python train.py --n_layer=15 --d_model=128 --head_dim=64 --d_mlp=512 --norm="layernorm" --tie_embeddings=true --init="normal" --init_std_qkv=0.0453 --optimizer="muon_variant" --decay_fraction=1.0 --batch_tokens=32768 --doc_mask=true --steps=6339
Each number is 128 + 24 x the weight over its row's rms, rounded and kept within 0 to 255. Layers, rows and columns count from 0. Numbers have three digits each. The size before them is the row's rms in percent of the matrix's.

# layer 4 attention query, 128x128, rms 0.0516, rows 9-25,72-88, columns 0-127
085:139138117088077101139152133067116134139128130103138104141100183141161161127113121132136123143120096119144153124139120133159109063163111131155185149138082105120099131131167134109105128138102130110066158105134146177107137101070174117100152140145103114120094153127162143113103139136123104088106121157109157121123129129147100126125107105095164111159103133127139143142117143107120138137127
084:116102125147114154119092114186163178096121145134154146137121146178124126156151142091089108097145132137147144176123121128113097112119163167123122123132099118100100104144121131148083134129146157114141147121124104100097125155139160100105129068143116138145147133114117131143151084143110159168163153109086110130101161146154117086158082136137151149146118138128173125145127132176105154142142
080:159090182125123131122185134145118137177139142109168136158104088123121094128096150127103141160106108143097078118148122135132124114107137120161150140101113123113104111086144127118127130111141095137147153152085127138129139069112153063137129112108058153092156133130181135130096174122152135144132141155142099132128108150128116155112144112132126121111136086095128149139123159104140104110114
086:105134096076099153117146163145144141143119139128132138154136057114104153140123120108123104141127143142131125124128098112109145111130145144186169107137093158137124101145100109125129088132119168105147127089137113138105111100120173098151168080152137098149171143133132151160118166183086113122140138137145094139102120104158122119106084142138108152143161129101108098160120184138123137126116
091:092129165098123105167145129128133116136155145144137077127131132140108102070085107141156133125135126087119114156165148115123142128124075150172109117131142145073144148116111143165130093171138102118174122100102147135175155125125128102085098085139131150079136154130139108134157105128123147124118122144124132118133117109085127145138158125112145099141157115079164153142087108130126179109111
091:133107141103099114130137140153109138173088192111116137147102127104139103120137114117081131130150124131125140174132156155120045123134113113125145105134123111174156165123103119148142122123116115108113089153111133145123118094127135130147127163110152129159129064144135153148150161118121080139139088180103098171153107136186104156137141151132155119100147114120159098097121122144130112133118
085:155128157089128109121099144153116140136102111127087147140103105085122126131107128103105153083148184121164129135142123153131141151143114120151147065107164113115166117126123132123101147128152117105149125147125133123146134123126143141141148128141184158099139084133170122138148139128130136153112119166113124115109091137181087134142177144143109098075113125108104116102178099136072148122077
085:136095101143115086110076088108151157098104162115135175128116120114140123139125177101122145158128114126134155132130114157137128107156083145110142159113113147094130111127163151121135107173117162132132109112158117094143125113148155142141121139144121090105142068151119181156162125108134120132100138135153114111088129130140157115160075144063156126091115090124128097163136157108156132147128
085:109144138123101133132119166118120106108125161124093130102125154118111106148135100127135119135126103123153175114098120147117116135130141157111128201120125107149094142088157129161115130171172169109100150148091143127164123174130135123133095129134112094121094153112109136145118150106106127125133119102102141136121137127112146093125086101187066157160112132119164070158077094136107115112116
080:103141128071152173117141165121129127114153119160130082107146074154142140133113144159167108143118144133094103108140113101117198100123121141088151100132102135129148142115122129094089149126125151132140121126075081098105127113126146167117113111141149158133131151130118114146140078154125104104161103076116149178122137093098151128149150140084123116134154145144124141167113163129110116135110
090:125108139146105108126123094134159124115165117134158151100128106145132131123099150113164117134128110138115089163144171110150084111150110103107147141088115139153203112107141174097124190127083112147117132098156128130123156105071120121137081103112124104112145128145117128137120096148160166145134147140159122113153117137138127140171178131105162115148106133138133179148099169105125142131102
086:110142145121152156123120131140135098149182128084099133169142151141125147104123148139172088104125141122152149115110132101129113110109154100100093130111191112130125107099048126129149147147109155178104112158149086165120163120146138095111153142133118129122120137116116113178087122128110143130131166112123113159130127115062153102103134158147150160137114099118122155151102126139132137087119
087:115120153099097062117152136118145094108130128115111100116139125141164159130118149127096163125093140148123100126096088116115130128136106123109136098128157092161094146161127171111106138103120143143127109151118178165124138150138125154112130129146064169099167089143151138160142122149118162128120148114108113113115142111076094109160136105134088184130164115129155154101146143121083108113116
085:152114136121152131154135113149121098124109140123125128087091145118082111146160160161127119171145154186136127140164134113135118136116166103118134118098089124184159104102113083120128089133114094067135092152117141088125140132094147107069121101139138137130092148156105126113161141121144127128113153145173147104111129119156116143097170104109127089143141136123109106118141100159104170110150
103:147123139127090123181116128085118152188101118112148158166107104103122097128128118131102186149135091123122133132129139121131156128137126125102126109113150145109152105124135189147134096138124080104138151130143126124139160115106118141167135128139137129080136114153133125087124114091176096175081160179145142112098116130164129159081106148113144129138123086106160143105116125138170160139128
103:116144134156178158123180106161142082109146132132117117087135133138117118142132121127159155115094107104123139114146119148064124128132126091120109150127120141135134124131122096131109122138131102174116090135116159096158151138111109094130173114143132126130110142155190096140116134121138144120160104134141116177134132138091130134108102153105113130111119187104147068128093184144085115095087
097:144161125122124140142119161106181111146136137137133150092108089080124080124099104135132117130117120105107114115172168121152127117108126139119141143116099165074124147128134130139111134145148107144121126135125101095177134098054145134129114156127120141154103130147135159146153078120121105180119112123093105140143124084130159071125144133149138109129100129142119085159100160075106151158139
092:132119151147203160133135114121120093126180121163125147131121131120194133114115120127154097154162115144113165157113102125112170109160119105156127152138147130130155140111123148129106106168132170096141133126164118142128112120118134133169119109106134146128103118080132113169110144139115130138155143124122093115130136103125137089121097147081216120149084129118152136125116089177151126139122
091:116109106127110106164140135132138143135131112091138124104129069116137169133123023115097142143111133136128101131135136128123102089109101163151140130137138113115148086131163108147161118111120133100115122150098104137123134195141134151116148112128179128128053077166153143154131131125132128117106135127142145127154105135146128199139119149141085135097132124113139122143127138138150118159110
099:121138148090135218089133145130126133137137102106119166141139178164111079093098105095124108153164099121147165098108109084113163115140120119118126139096110171142137123160124126119126114104132152128137157145117130138151103134142175094115136147130121136106105147127137084148121122086124131089152167105101109103164135125117145087094131142124164170127112123145100133141146145163150114138091
088:178158094101151111123112074143138129105140114117102156145124141097117124102093120120143180152150157138172141133113135162137105107107096152110144165097138070111115110153134136165146157142135074127136179117134129151115105158092131149160111123171142130106120149159124121131085115129156112124118132163180130182127132136121116148128070128146128124106171137109138151142145118126168139143105
085:130135094128138164142140193142121145103112103169136148152152205130105135114149110103117131150120129085154163117139160119110136120127152140131164149150093110146117116103108154136113181147137155125103165120174115134151124115121132107167134112076108167102134134116131143096136154158103142142171114077173133145134133116148163102135140082161141113137090167139110097121118107142142115121125
096:127131154181123114119107089125130106126134164125131122141105124102083115135160132099067173103115116098127111182120106105115115137131109182134118136112082103106087089148142129133104134104204148099119133123140114148155158149095108172127144108114131122137096121128095115157105139182123111116135148131142155140122109082162114119163092096142160117113139157116148133125128105102119148144108
094:113125135125124086132098091094115125132135117129138113080141103090100191154106135157115140108106124151119096116119133180146142104105103120143105103098090157140118127146123159146192118105093085127152120150133120113132137070116106128101080111138112083151135151149091107091119097126138115140114112133124142122154149145132113166152143143098164156136122144137200107119157129117120161127113
092:104131132139135139157157164155132132170136127180153108148117145091163102118129147136135140135158138136142189117104162114134087141103123116129137152141175137164160169067126115116115101098092141154136122147114140081146115135082130115138175155106115114094127093129160155112116152129138133134119098135135118115119085116120100133102184063132119119126097110134096116124135103166138105145157
105:125101146138163167149101141136122134110114136152124116123121112137128119127110104141183085143150118132114097103158154133119113109143150091123122115166160145169111152095179115106147163157090134108053096108116067167138162130154113111118130127106154114168112115097089125141135142135131145117112118116111071158121149098152107090149141125137108112100114143079098104124143123131122150095111
090:111117131098155145099129104131136109081125132094137132122162126156134106107085146113167148119121102133143143084115136102132204117151110195126138107109125117086150152119158116125135100127174189112123138123099150164133107145146138132152132135131183087098128136128107137150118139131084110116129165129151137125153121118120154121109123087126153142148088183121096092133162144145112158137100
102:169076137112163158125166172123128124149125140120119118144117119157147129126134091114147147133089166104122148122103138156076158110115130142139121170138124113122167137150106126099134099169144131166129114067149109155156097130124149105084150144149110143133094157152132123151148111106132081112155179110105137151135136118118174108136110137107112123126093132169079126113142157117128064134111
108:118105096149137119134139082113113134135118169147143084116119120150071109116099101087183128137114131107126107167097104077120117141109118088125137127130136130145155133153131149124157137156110064089118156115174168105094170095107110101126157125113133119111137127072122093098110121152176156141110134117111103132155104150126103150108146157155100143116113144128134113119106117125108128169159
096:112134114122081116105142140142113128118109106133160111137114110103134142097139133068115132076148106177094107127094167101125095116143151140164125079097093118108116110165135122115139082148091173137101159106154128144169095144118149175155129094116115104122088131110098132116121137123146126121158140110142161139115113103150158121151123150107153116120151124139147071100188130110152143149121
094:102155111090085126121123103121134063117074150107114151112126116110174118114161172146105130143154111106124135127147176110143138153119189149124115109120140105113129123108108090109102114147119105134124137124103123125131148166108140137110133123154124136132136138172170157099135150142070120144127143107145128085150128141131127146174103150145173113094138146111148141096068120111124156177086
116:141087139140109103120118072118123117151131133120139134131118105097129123147134136175100111107148130120117134149131118155133138156122110096107104101136081100135133106145107171159140145104128073121206114125131143085115130107104134136100077144148111118083135144159157134115124067173120096142098139166126131103124142107157105106116128126151162138105150107135151149136182110134130180122168
129:135137121137129150115154180110150151162081126094113100097112134114118147128153142119092141133128161143130079135153131118101111113157150065108134138131168110115145108113163125092130170126089095156123136153144120127159116142068089124128135101158120161136184135111140142122089101150128171119093143153106135100101132159129124153161122105132119130107133085110144142127116085130161104180112
106:091146115073100104090134102142166145097156116099108166134119085154148097126125142112134150100118145124123118133079133169123150108116092125159143144101104140110145124139113137112128119144134148178145113149111116147119112136118120152117104132121152101093144107140110147110163100198129093167142124164145166104152096120082109127164110115142131123131137128130102112095199105157130135083140
# layer 4 attention key, 64x128, rms 0.0618, rows 8-24, columns 0-127
091:088089147081128143144144139150095110127156138130120145150187120113105127131126124133136130119128094122098156158098143152107095093140102131125093140092113108123156148101086145127131141130158121127159093152145116076128147085127130148084128103111118167129163106161132144084142121143128118138121175094148133097094145080098132179092150098094131103119137119129177157134153101129099134109154
075:166111156111128192130135124161136083131144120147130135076102112157124150147137155111173130140138159127116135132139147114131136113133113070139152112086161144142100097093120118146116127113108129112124106110115084119122101121138107112142141123145075126124098131145103114126142138127182114168086126163149121121069119109157116126149125090132120172101158181120071162126089125116142151105114
078:161104116081050096129114152122096093073119127171125137154138089163116133143135129133166041100122133133089127134117141121119091115138142109123122131158115156083163158104132142140099094153134141142140110119124117182165125128122152153148137167132117092143104123121133106139150143124119113152127156106138138114128134146106146145159128127083136134100097115109112140123184118118124129160140
080:107091126160059159124104132134157086156095137131100145135150105094132104151121160090127130139120147156148176097085159131120139144157158101118122124111150152109136152091135128101111104099095108144139141133100146097113142117107155141136168102112135128141117120144131142113153081091146158167092166107183127165152137123119133093167108116115110138139167106115111143165117121133126165096137
088:142121111104114109161153101116094116147147123139145120130147096117130136125112148130130153141135097095103121123068127122099132112151114153094106139145109109126125111096080140120098071161151163159145131123129080124158173108141158114104100136114076170121120129116149112138162154131169117103120168101172125099083121157094133157083106099097118113112143145118189139097125110136134120111152
079:093110122146123180130158137101165113139123105174123173117120092148167162127116152104133130090138175100130147132120153117112085086136151138091149099097141142107113146104184134142134115159095159120042159153131131139157126089143127111133134104152094131129105130129136130118124131118136142160134160128148125138148142148138139109131146129159126144102166145129112171147134136070153147085125
099:121126140108149097168103105122110125151120103110125110141109138121124099180165135115119140129182146168187093125129133127096108109166133141138114110124126132124112112151149126098166161142112108157120136093106141156131135126148115109135103153103186125127139132143113131118108130081099139162184149102113109088173141142085131126157105127134133113175126107109067180142149096122144097123162
076:129145145124103128114133132179122114161094160152141097140134133073130095122136096113096117092174077077147124131101154095127128123131163146156128138134096112150084105101107106121161148174155149117112102141117134120138125133134121117080146129137123114159081104157177122116126082138108078141140118148147121144106121123120160149111091104119133164127156084125123148090118130152112093134083
099:159111116081140120135119124125079129139138177130126150137126088128124084159108124140135113177124083109091169147134191158133104123125131162126122120114086157106164125110104125155119119144175141131174093103129089099116086152117135135109141130119106168111125087181135182150127137126110069128158154136101139125128128127138133152149161121144133139129112127137088125083112156127112115116116
084:123109145132104137113138123126127197100129122156123191159098139143159127106111126124147088111145083111150120143138100098126168125095112114154152140173124107094155133100147086175148117141116124127126122084148136127119153135118136141164155150129100094163108154120113103167137110153115084137127129136109158138067159126126156099146117172094116143101088119164141103111102141127143167131117
090:152104131094080143126144117119162128158143155174119153162168123146130134131123136166161151162108108128110122105098119157162128114148121119096092109114130093089118132087104149144120117138139148118151124098143113121168117148160155149086124119175081113122091109128106137121130127091146142116123142122117141102082130139123171137127111091044127088089158167110158141109142119135141099129113
097:119134134107088153130087085141145154117128141127118136116110131097127121092113120130139177173144158129103121167126103114118123120143102160153134080139139149118126165131140120100094166119104110083134179115137094142157144099080129117149134125096107148121153164139088135167123136101143139170131145117117133113132148142128179171162079131092125093122155127146094133155166172095146125159119
092:142112135140172168137160147124124160099137151158147129166111122141131079100126187108104133091133155163125120128142139191096147127122121097128193141120123133138133140135140099141121107098072121103130147105097108133139146100123113146121137163111137130118130148117106136079168150113139134138122140117097149148158099160184134139072110156099155155145097127160137078113138156116153120125129
095:101161097102120114152135136159124168151149153134111142117087116160097137108146146141099110165180140178155117133115133127177143139131127104114120108147140125114103145083145123107179162156134083108153142145160115125145168146134097104139127131113102138134147132073154100137113139141161179166101106125153110096118159149099142131134112128149123122117147133070122155177100141130120169144153
118:160160171129119104105088099120144109097126136115133102087103149120116105123121097111098141105126156151147109102154122085127134126131131119170173108107146104164132117146174134143153119069070122113121100131099166170120134112153121101117099140146143118133116142115167130085132097090124163147138115140110154095178091143130097123136127086131186124130116099099102124145142123130132131123176
104:147122117109126123168133096144126145145092136139121119128154105125130125088160101127081183140159154137098135159113161133093093124129091147138107106122120138118120121127126115106141173162115077141104169142124155109104150121142141077101111077134133095117181080121155151127116123106120143137126154145123089104110146138126110141085148119157110153076184128107123185115146133151132108158139
102:140145109124164158125142104141143135127140122143146140151120139098128121124182100089097162125154096061102152085106138156124115082105141149161167146144118115102118114131148124140125138158147136171132102123122154140144140141134116105126130110072155121170143117122122168083122078142098144090179165098096129135121101109106159130142128135109132103081128180108160140120149121133159103110140